config.toml
num_hidden_layers = 12
positions = "learned+rope"
init_std_up = 0.0195
init_std_down = 0.00398
decay_fraction = 0.764
max_seq_len = 2048
doc_mask = true
Each number is 128 + 32 x the weight over its row's rms, rounded and kept within 0 to 255. Layers, rows and columns count from 0. Numbers have three digits each. The size before them is the row's rms in percent of the matrix's.

# layer 8 MLP down, 128x512, rms 0.141, rows 105-127, columns 256-319
096:134132109117120159111160130150060100140171163104097141078130105114108112119139085075101132098125122187124130183116056092127121150100121150098133122094198111147108108163125082163180122078124070
104:207193172170100118158188082089104094132117147177132121084064101083151111136089104064147136139136134178163096122142116127131130111118114114135168135105034113104133092142142126138120112130140115
097:128115114060119173145159098118155126113114125103105166120086123142081079160123118095071151111160137169178097127129168166153126085127113099136132146150124054150127139124150180063087120149100135
097:097131087113149113112149090115132117122103132091118107152100070105137176095141089118175106127149117150104161131193168123092062084134123132111086149172129150081106127125189112214075138102178132
111:154141146085160138089149102135146173125150102119144137116046133082172119147121109066117121128120143135086155115088069109155099145175147161145150092121177105156154191151188143153192144110181148
100:094143117158132158089111111146162195126126123171133094112213154130103090086094133070143177143144102104174102105123183165143102160090106131132236107127042133096103117072157132078135108112150157
098:075125132106044129127123140153163124128103137089135119113141162107144130097108117148086134118111100152150097134069120128167114089181083066052184143123182101162071187165179135100105087122153096
096:146149099148198138143106097112109141132120148097082116085156118116137129119164069153174135123145151152099114103180112106129067106165151123084058102161110172126113134138085151157090085102109050
096:142162086136067137097129149083086191136205140164144168123103167151150115208127157072131152136082146132141158213032158152144112143107129146133145123160166104100101127119133149120160093133135091
098:158123156129116128095093188126184170171146095166129125072121096107192124136092147219143132126115155120103105146131078084093124137080140162083099129115100154130130108148102131120175138222155136
102:120086152108109150151098063085115093123118136102174081119104049070116115148100159118159135126107136128198133144136147114149115157185125092179139120130149128113137130148164152079146081065105182
097:131137148176110150128156115099142056143158120100136132102088107124137114151139142082122090140125124137060129154093069077116148084177146134167154109119052110135167143162127140138136131121119107
100:137123085152079148107154118187105141123181174131119139102125125084114183087126092168091135113074121167163061114148122142084115123158059152137120132155094165138132113145091122183139129143118141
098:167114102128099129083111159117060088121134109082096120078163129132113096103109121078126104104095131132046123122134109206112172169110150115151179140096125148177102131113117130125156100136118113
095:107154158155102152073133108172175086143184087148134104137130102127146137115078159099121121106138138140132169115125164175135085159132128141187070121116106144159094142146096067152085075183097176
098:081088129110157181114128130093120131191122103133162108117122163165159116147105075199156116125121098136150202168151132143159141155062125157123153123140158127064125130103179135111112096125112113
091:159138114141136116095139060162216116131109163134156082162077103113094134041147132168105101135095121172183158180183147158079154147147128122136124108115044146177129080091076130138166130185121084
101:086145135166189114086132085155172131099137179138122108110097115073156158083133178142110098182071097132148167087121189155167133165136145161170090107146116088166077142113063146134149117056101154
101:134130062155093103120118119123045137099141151116144103107149181105087083090140122071155092130090154123102074174093111090106113168191073113173114062165158092130095210122112093158103106117108084
095:106143154214132109139161079190150146117126159118134159102107157142185128113136097145181102105092124150136109131162159125216135143133160181175151088128146156179106136146122095083122133142137171
094:115070078116144063170143089161125103123160113120103111081134143177099124150122159067090141178192101117123142107073112125150142112160165091163118079108101132134102177076092076095115082126141100
096:097135163130194054079158152151102175120146140100155161151187143090085081178134129127093119094124143143085148140135090154103123198137127140128129073115133128112081123190116147114134187138166164
090:114131135127129157122099087143124123140074186114172146085074114083156130202114141162124169097090129117120094159089145134115157112127128199105109101081135134134105154097117142107173172117221041